Weights of a small transformer language model: 1 head of 64, no biases in attention or MLP.
Each number is 500 + 50 x the weight over its row's rms, rounded and kept within 0 to 999. Layers, rows and columns count from 0. Numbers have three digits each. The size before them is the row's rms in percent of the matrix's.

# layer 6 MLP down (transposed), 192x64, rms 0.0565, rows 158-191, columns 0-63
101:532494509536502430503558502509468433506476555528488480587453555435453485582566533522473466545493465442540414487521494545455477406412537442518483458530493483369549520537349492515555451478562569
114:439518546566539443504525541479468564498580537382484542539526374506472542505542613412513441450515463448446489507455526549618559552495546520503508509528533539531502366538511512489464487484448488
088:449489545474511530491449520498441550487428514478415455518508516519552472534437479523489537501466504426522563509530449545431461492503377534516423622421653457542543519596439433464495502535529493
090:512518444551519446484501483568467473463381557594514443491557454543459508469490494483461572439576540375561437539443589508493505489516467477551516534509474581524439608448428555456531518453488454
096:511508502410423451522476491534455504619547513578472520609479436484531422534402426468540449566554457492490545545500530524548569486488498451567412458414521462454465528468397451485527513451509504
108:537541509571462408511547465465436569519456477490555463454447446521445429520570505465466587492435553575463454401547478596531498521529491459559573550458524574475519444484514451503518456513406600
109:521437509509396553523491420538448420454474462531622458565452507525426472506417517576529523480388480421544474573517477499518510469517466483529481547593490504509552516489460586431538576479516424
079:543564562485543520460602550535496482454586431440587545442463540462652529497536415529522479497457483463448451474502513453530495520511571525539537450374565494552484457559529475478509446532442489
097:613491495520575471463496496580487550486437550448433525480442549459507498554481626486507551528420545598526516530459417436532487447510499437476607552478443509510447490546533584534416528545527485
105:479482509507520492456467485518537469475472508510498490593547461472449548596532438476429382455555553484425469477510578498478449423513616558479601420421527415545519490456464586525573535493487510
102:548461524538548534544485527452443515521504511527445437500444502468442473470386491500378528536474598551487445478473459477510413367415408553444518547550463562446548541452442527487477476472451488
088:418514583594547499520487494460547539418539460454457592483413504471479481513554538469500533515451463469481429526501577542538521410520488381599450538443566567491480442476578493513469434457511439
120:555580520387495470409481460504434549483451449567527525563516506566470469464568518511513517472407441481463470472425457487518516477435387431448475515419464446524477441421543414508485524463583520
082:401496559405452560512569387496505546480454519457492405524552463542409535505405518541530507520539511545505504424510514450504434474478540499610437526472445518560583509552550516473434496579458483
100:389459524481428523490567462508427515497530520497511523454573544422567515502449558529548496579467514481487530595562422547573627583505454494533434492555513476566471479519610523490466504456527437
100:448506429524593532436409442517527479480469510427568536530452625449599501448450521480510541491521494539530436566441490515527436507509513405529548532559486438513545518566544527469459426470411575
108:481582486609506472483470481495474467459489388478437503569459470578481510467557559539451596549532552478492512513487619576498559487482547420473572426477479575489499539496481422570577422500512511
107:513508512443479476492521424589609511481553466478456494520534547506500557438518486515581556549493460517541493490584385565408587484488488487532579522484435565492548409570433503542456405499528558
110:535499522568428498459527517584532512492567538421512506449429455618501460461478521503531542391464446540496454505568472397558499533576443594432438503582505479502594482470468457577475490537485492
098:538448501534407529587456538491373499476491523481494541562468477585466489478548479412544423489507531553489365480436568422520458481555457475530606478467479492530499536559483476597566503461497492
091:453439479475565516545528542530457450510486580480452563442542428514465559513424560423503600427492613504486477512483504523457498525541484518577590514522515459530449442447574457514483570428402421
099:507524464524526530616531545511461402455480538525555441419562516503522529562546552540483546447548432421510582465531463530459560448528538649501433473528505451507469553511526582501424504574463474
104:586496513514583563484451498587465494488515488534484594561423493511535413421500475521535486577537509452585474526449517500478521509482458443473480546489562509545509550454371378435555461595483487
100:449470529472503514583592632463527518456443458539497565504549622482507596498444543538511558537581440581471520523517540572542512613471502508493527468500514485503451439514563461546518527511601491
097:512496555566546497503320440526495473497495522469533518461505453461491524390464534491518516522461495537591519530518574503576467518562465473411540435507510483505478386426563438417487566454533463
111:522514460495426535452484432492453420491560396518504603422428494485467493498454540544521446448495539483590522454475438519493565493463496528519531372461557545479439591433523484505477559498426401
099:447466565547551413462500482597413431490477535465474458472535500525575501503515538451495542522534423506452544513459399528571535609490543548547526549446511632424495489427471517564494544548470454
100:413574508578392548441459526516506562465484548536498544522534481500421484455451475508475502540522445545513472539511563486481454463563535577470510525443504555492417355567560484448485581474534607
107:516445475481499582509561564490504510502508484472584540495530652536598601562522596453498433506372460485485483559527448536546449463533502530463475543474485514481477501480554428532471466476611491
102:490469491489396503551613485431520568452473481499431543480449490508466543551501509502481500441412483478438577499491455446471599458581580521530418548517492450447446557507477540529539528573446376
087:513413482493516503558546501469457595498478456503555428420528524499466459495378515449540483484427419532514563511465433498527497566432419563523486560524537501475502534584590572525440570456427428
089:459443542422511511583471458486562557465503455452496456434616508464490500535406488493560473506447512600508546523446484503499502578575527534525538507474555499500455482556662503380468541506499460
111:442415474521499552493474486509448531473549501566470533466541589474485515505538490502611446491400496582428496499496447427553490494542511522500480547455526411486521403593617404492514430542437540
090:505448506455590530567451503538507522531501478377499485458394516516532501546469470554596508426466585496597452473574505460444589556473493485487470508373431527479474446554455584498486498497515455
# layer 6 MLP gate, 192x64, rms 0.123, rows 159-191, columns 0-63
101:512437440533482605452538451514472583537455497515530522450510461523479385439538422585472554485539506548610466438578558442552498546488498428487495453501446439476557545450504446469513544446490401
097:403460509516471572489459492453500528532416463430440503436511507506495418530461466539612455413491430445498494512495510501505496446609503540492407510476598437461520503566506483524401389506453456
095:555560465448506527475433543506541477589482461510395473469557592496485595466551545499525579472457472455428467442424525584535540516511485481501453537490604600498506557533511527584490530495392459
096:468502451633435490438440460523508467460420482582535498472452487531542490458524437514504554443591498376503459528576497456516465513573578504472576437524400523511504447425514441575491478531471479
101:496433524373495552462487546530557524485574535553502592477433506458442531487534566531555446494535442467578599471534579541454505522526572524428541468621516471513509474555499556574420541521481488
117:538508492532552450593489514539463486531463498439551455404593471565469456526435457521525593528465509529623532487502459493642446545522507496509526495583557582460557458454547494484451510423444515
086:480473550535407521544457464489554473496456540513398545533368546558428519462459433561489460521546572484453512535470525540574447459504421473427575520470470555414539486511436524594518533475431529
103:574528507542503486481410488490604437485461528474374600478466516532535483544516463492418545610528514453404482455485435514495485461512495475480438464494460509518576469573464559548432528535622517
114:549495545487549506543469457515524484584583534381536506541481472459579517477562581534541598506455430422553595541482479431540550614537529484541448563530487554492569539536517525512524466557566494
094:515564410498470490539383464507536502427537545465515468539514474447483446528499478485354551481459388542503421536410450512491514447488473527426556464501492512580506577600474540540488497490579461
089:468552511567555543430491546464445483508523528404429490420472492517452466401537514492495506449496445480524482569491588560540452379447548388508481533508519537567461401536516491568534416544510455
108:482558556447519449411399536544537362609471497525547606480531441502560425522531531508456562465491407539537553512498465472575537542461460548423492500480490476497521486441503582503491568495540508
080:438472504514514528560473449455520460576520420521513488520624509517594554458455449593413504556438477464575498518466548459441457526457502534499499544538491526564538517601429572565408511495461575
111:474542542487489483591523385549407538468488527522495490522561581505452438498472560447437456496474555600540577567515399548567540540459477478508468575467580526531497480508406596500449534500466485
096:474463504497533433413571397492501479525512464429501443513538476496600495452552402487649532504475506501531477488526512509508508571531452402491603514488475516594521590479470548500454436564435501
093:551499456555498546604459543457493503501403438504527518537584505494510551498512589533443624467578485535475545444466455397467395487505496529585464486430512518519507513529479467508391492542412528
105:542448497473412497540411580496451403582486462500516522554518512513580476513527512435479547450576484399494542546400519376590431567499410492489524484437521484448465528456480500484560528484502494
119:532517502505406438497561480482468532440505539373520448413506478575493544611505530501574512548569479519437526453527458502575491522412469492500486527530489561490531536360433580541491468582502482
084:509460431515531559490387475536623542507568507479488459525563480477514503552609412480484482477511502562454487481486606519597466448518481527450480476525570428466607424485445533466546571478468530
088:448512501508587525428509538463548556435459541526432519434500406449518471546569486488530549518488473411540547481463545561456586470489526490572551412486517456523523504468467460541632487380575471
102:526557604547594441510577468532520462579581518533456434480562538619527540522492463533554548561489486463419539487427461482606488524483498484558433534578428497505545501513496521453519531549546576
098:545447401496426538575531551443503540468481512559484504590585539529577489489484534525541497436493448575562520512509513434514633531518502463452523389508555517461425537473548476493499447582437427
092:448468570521505425558488527515518462628547507561571444521462555462465476507476602488394509500486535513527534476452405537442594457555385480495486494553459536527498499593470533487396485476529481
104:508591516479512571522527430502437450595552549403502444429538475468457552457472458446451530508513564552514462553526524514514614486465515497473548567464420517447454489547618538517588522586495459
123:525438462467599533477437495520510404486544409474531588455538482457551430513465485591580491475480424440540441549555512499544463471531493574519466460506454506424459413430435508486431460485555587
086:484452379489547593468407532578516500453547553587529478439479425447542504491473509478489435401469487555545471587501502525482495442533485493473518503482479572642466553454561464514450524578503476
104:449532448528485487523493554515526456475508508523494401510597552572486493452508574473650482550512552605411525548483499403517525454494484535484542434607507496488491490589507432531501596509556480
101:523443434374511493486458450437473449408487524485517532425543441445479470527495467523588508468509459471537501466416407424418481517440509592551551501472588514554504514514473558516389518497422525
106:466513491497544391580425524494588420515436517530535585529459473548432491441451548600451526525569544571467524435507569445557547503426496559463574471435550576504512542476492451512486538544473450
096:483396533528676504467459487546464479430464508465503450420478526520438498491484399432498484550406495490475599490508492516533549546477553586449521438577568443494515455504489523577530528506507451
097:435583490397536394539541534437423514545529425389471447476535475451509530458477432551564500473499564517480570485529430484532530541529519479459572496435526477513492484546468448358562470521518466
105:540474544530433432435441505476450495516477521445455457465474430455583562503542511492498592528547424420532445455579561550479437496520459605471512551507409544479580502433491471547424534416458539
099:508552490549411455513464440499617529477383486535357532496562508490488565578508526482522460486554492494477520573515562449480502499480503507477469512587542422663523532448516520479505483520451539
# layer 6 MLP up, 192x64, rms 0.119, rows 159-191, columns 0-63
093:519515535511548511496500529475463535567536529507585439507527543407485505512466562437475435506452439439584525521435440496376521466510554571516412580543479489493596483472627503563474551542459438
095:488532480458527543531455494543444543470599444536514526460526487394436574460564409522471487479577445554464609505583550484494565489508622531488553509463498545497480547410489466456524427438538452
091:551494468490483508469512457436407481433542459433538543466484496416443524536541483506637485486473538588423573434606537532488440428424484525460497437517565447501527471474501398482484523546567461
096:540516585397505479553597575587557481523505486561491505548543460430518544517424473511565480536423587582549590562543521496481527471470467445525438522436507487413427477526479573545487528531528552
105:552571388447441552524555490385432535479456521566489541457469488469375487557548548451515409468520522455504504494481491544417485511554562521592529513452414420426527497516499504479528525507482574
106:577488456428515518572443465564495542378516376572448504456422468464505514513481448497532512495520485443487483472510530611552525486512531574536475527570525472488511498565459577403478593442526573
069:403518587486399558492487487520556445544468551487451550529493453444534509492457449559484382529610559443430488605538543494521483455534480481482571522510512501438453503540487414559499483441451584
101:519435528447561500491510520541527536552545511504638536578471528541515534550485554497537451478413448600549519488533585490587523506503561454569597501457497483454461401479452462522566543573416496
110:538507509359495435456486544599475507514557510534528498540452469450585418406489550387497533453481436467562537514488449572519556485447401525522419565448494496493543519462560469466463465501540456
075:492482474489586551531522513511469572578516431550454477489479493528480535511513514553558513436475515486530517563505411535558566454565473454542399541617429522536525440508535551383584516569529402
091:487422455501577520480444518555525573552520524437439572432402514479474574459546582520425434497527369534487504559484519569465431497460536505443473540532536474545490506511436576583466530441440484
122:567466480422486478434530488506497591485452517535548518567542454565481493547606535437528447442429454444558384499471504602561482481470528409465593509507512453517565455537407447442511517507494499
087:504619563536507482468447499541534558456514590490484520577466552548435463564522509438561507482557450457476480485423488498494449473578455478437456467489450462428468411468512425403510600571573484
108:519575425478465441516493385556525517501537480436512461508466433499498380502538507477437544517479471438504489497506564530435422483470466432448503480454566435451490573410380581445556546474470457
073:524448527596551519480512445518511552506477577522425566501504521516573493601548503462548494554500525483408519461543544546526513545434511529448500574458402506473540499557353534510522507469640520
094:474544521556476426440487600449452492598496528501417538510467531607521526547522489560454450608490482556551487490506426548566542420517548497579517460496533481551506417565523481520586454574561481
099:489493433534535473508534460451448493530432399458442458548528574532486581486432444481468495536566486436575480485553459545545536473544376492448545435464626553446514462487533508615458498529470511
108:516506518475521488502404524475583461416524444549438471562430481412495501543519524515466511511475520453542466593503569479447654447492526524482541390477503459519450475526384453517535478440529419
108:479512617567524513531515476496386453476465531498533513519491453543447471428494459384584513504499491566464380509467544462480456517534443483580598535559447406553455473567540488522565532485539516
094:450467510549636486462401494522508534515501539514585582469501504509525535540447506462464522554544499445481462477455472574553482457457605415547503506532412557433447385512507497503492392518464565
099:486536551503458443497553537487513506543455480485532493472472415556515403387455400522529501518551578501511420494445490522559525524458429486565400453434440518551551487495579435455502565392456458
109:491573418509501392530479538443477393544526508524538429458605506521440542508550480488446482488368497449426575492465493483542505434512543538477520510470500501478547472573393554507499561435549575
109:479535425488407443462425514547482434434446564439615535557424454583561448488595546430474502454450506434517480498444483543447471496582516478510571513515538541514522557459536559446431484463461499
107:602467407471426494548542584440491551497480422510514511530487481545515489603501522510497558494492434486508477471498557552389557503469573427492475553533603428475473563536472567549517475384466461
106:507545545549516476477494475582483523521527515580426440409466486503511618437489543533487476471422542402567493504485449484556446501518481489583461447564470558434472446524436563457447608486415553
089:541497477411554540458508568373530590511545506537522442506566575559496490436463464472511449502487544481556527481558604452449430501389445535447533446481438415525518532527449438439484552470512513
108:584478473515513551578450585419421601454426509461519478524540527490587490560480592487489463533485552456569472464450416515488464539450433556515518433572518442549531544554490450514405518455464546
098:484496435560454486400423483437520518504465532516535449498445483489520442456464605464396573521467516508553496448388443477514452558477520523577516416542533500526490515493474547386530553406533577
103:455429444456465514555525573446486429428533432471535389483468506427566468485444424530437549536656595532514486499533505503516477478453493545487479618523486505513434510531465534472465502551516433
085:496536433567390437557537544512546544585557499459498557582431455555629519559404501529479546554551505534473498548499587497485550506570552440530515461489482529482461558476495470527539534486611506
104:570499462563455568501586534572499478413492501598543445469495619484529512479565506480469454551520478571506434543473544501518531388455532415463490539432434436551522493470446555528438504421457545
103:482496486467480611471489600516460477499511547515453497463492623506444523519570497543521546525513458567505428549460360520440535527407560509527503547500466491497430506550594567574465522493595452
086:646492476527548613453523565517522384508522553440521467523560540419501499474547517515520523607526458542492457486460415490479524498465501487543482489529541537395527531495573530634547534509515485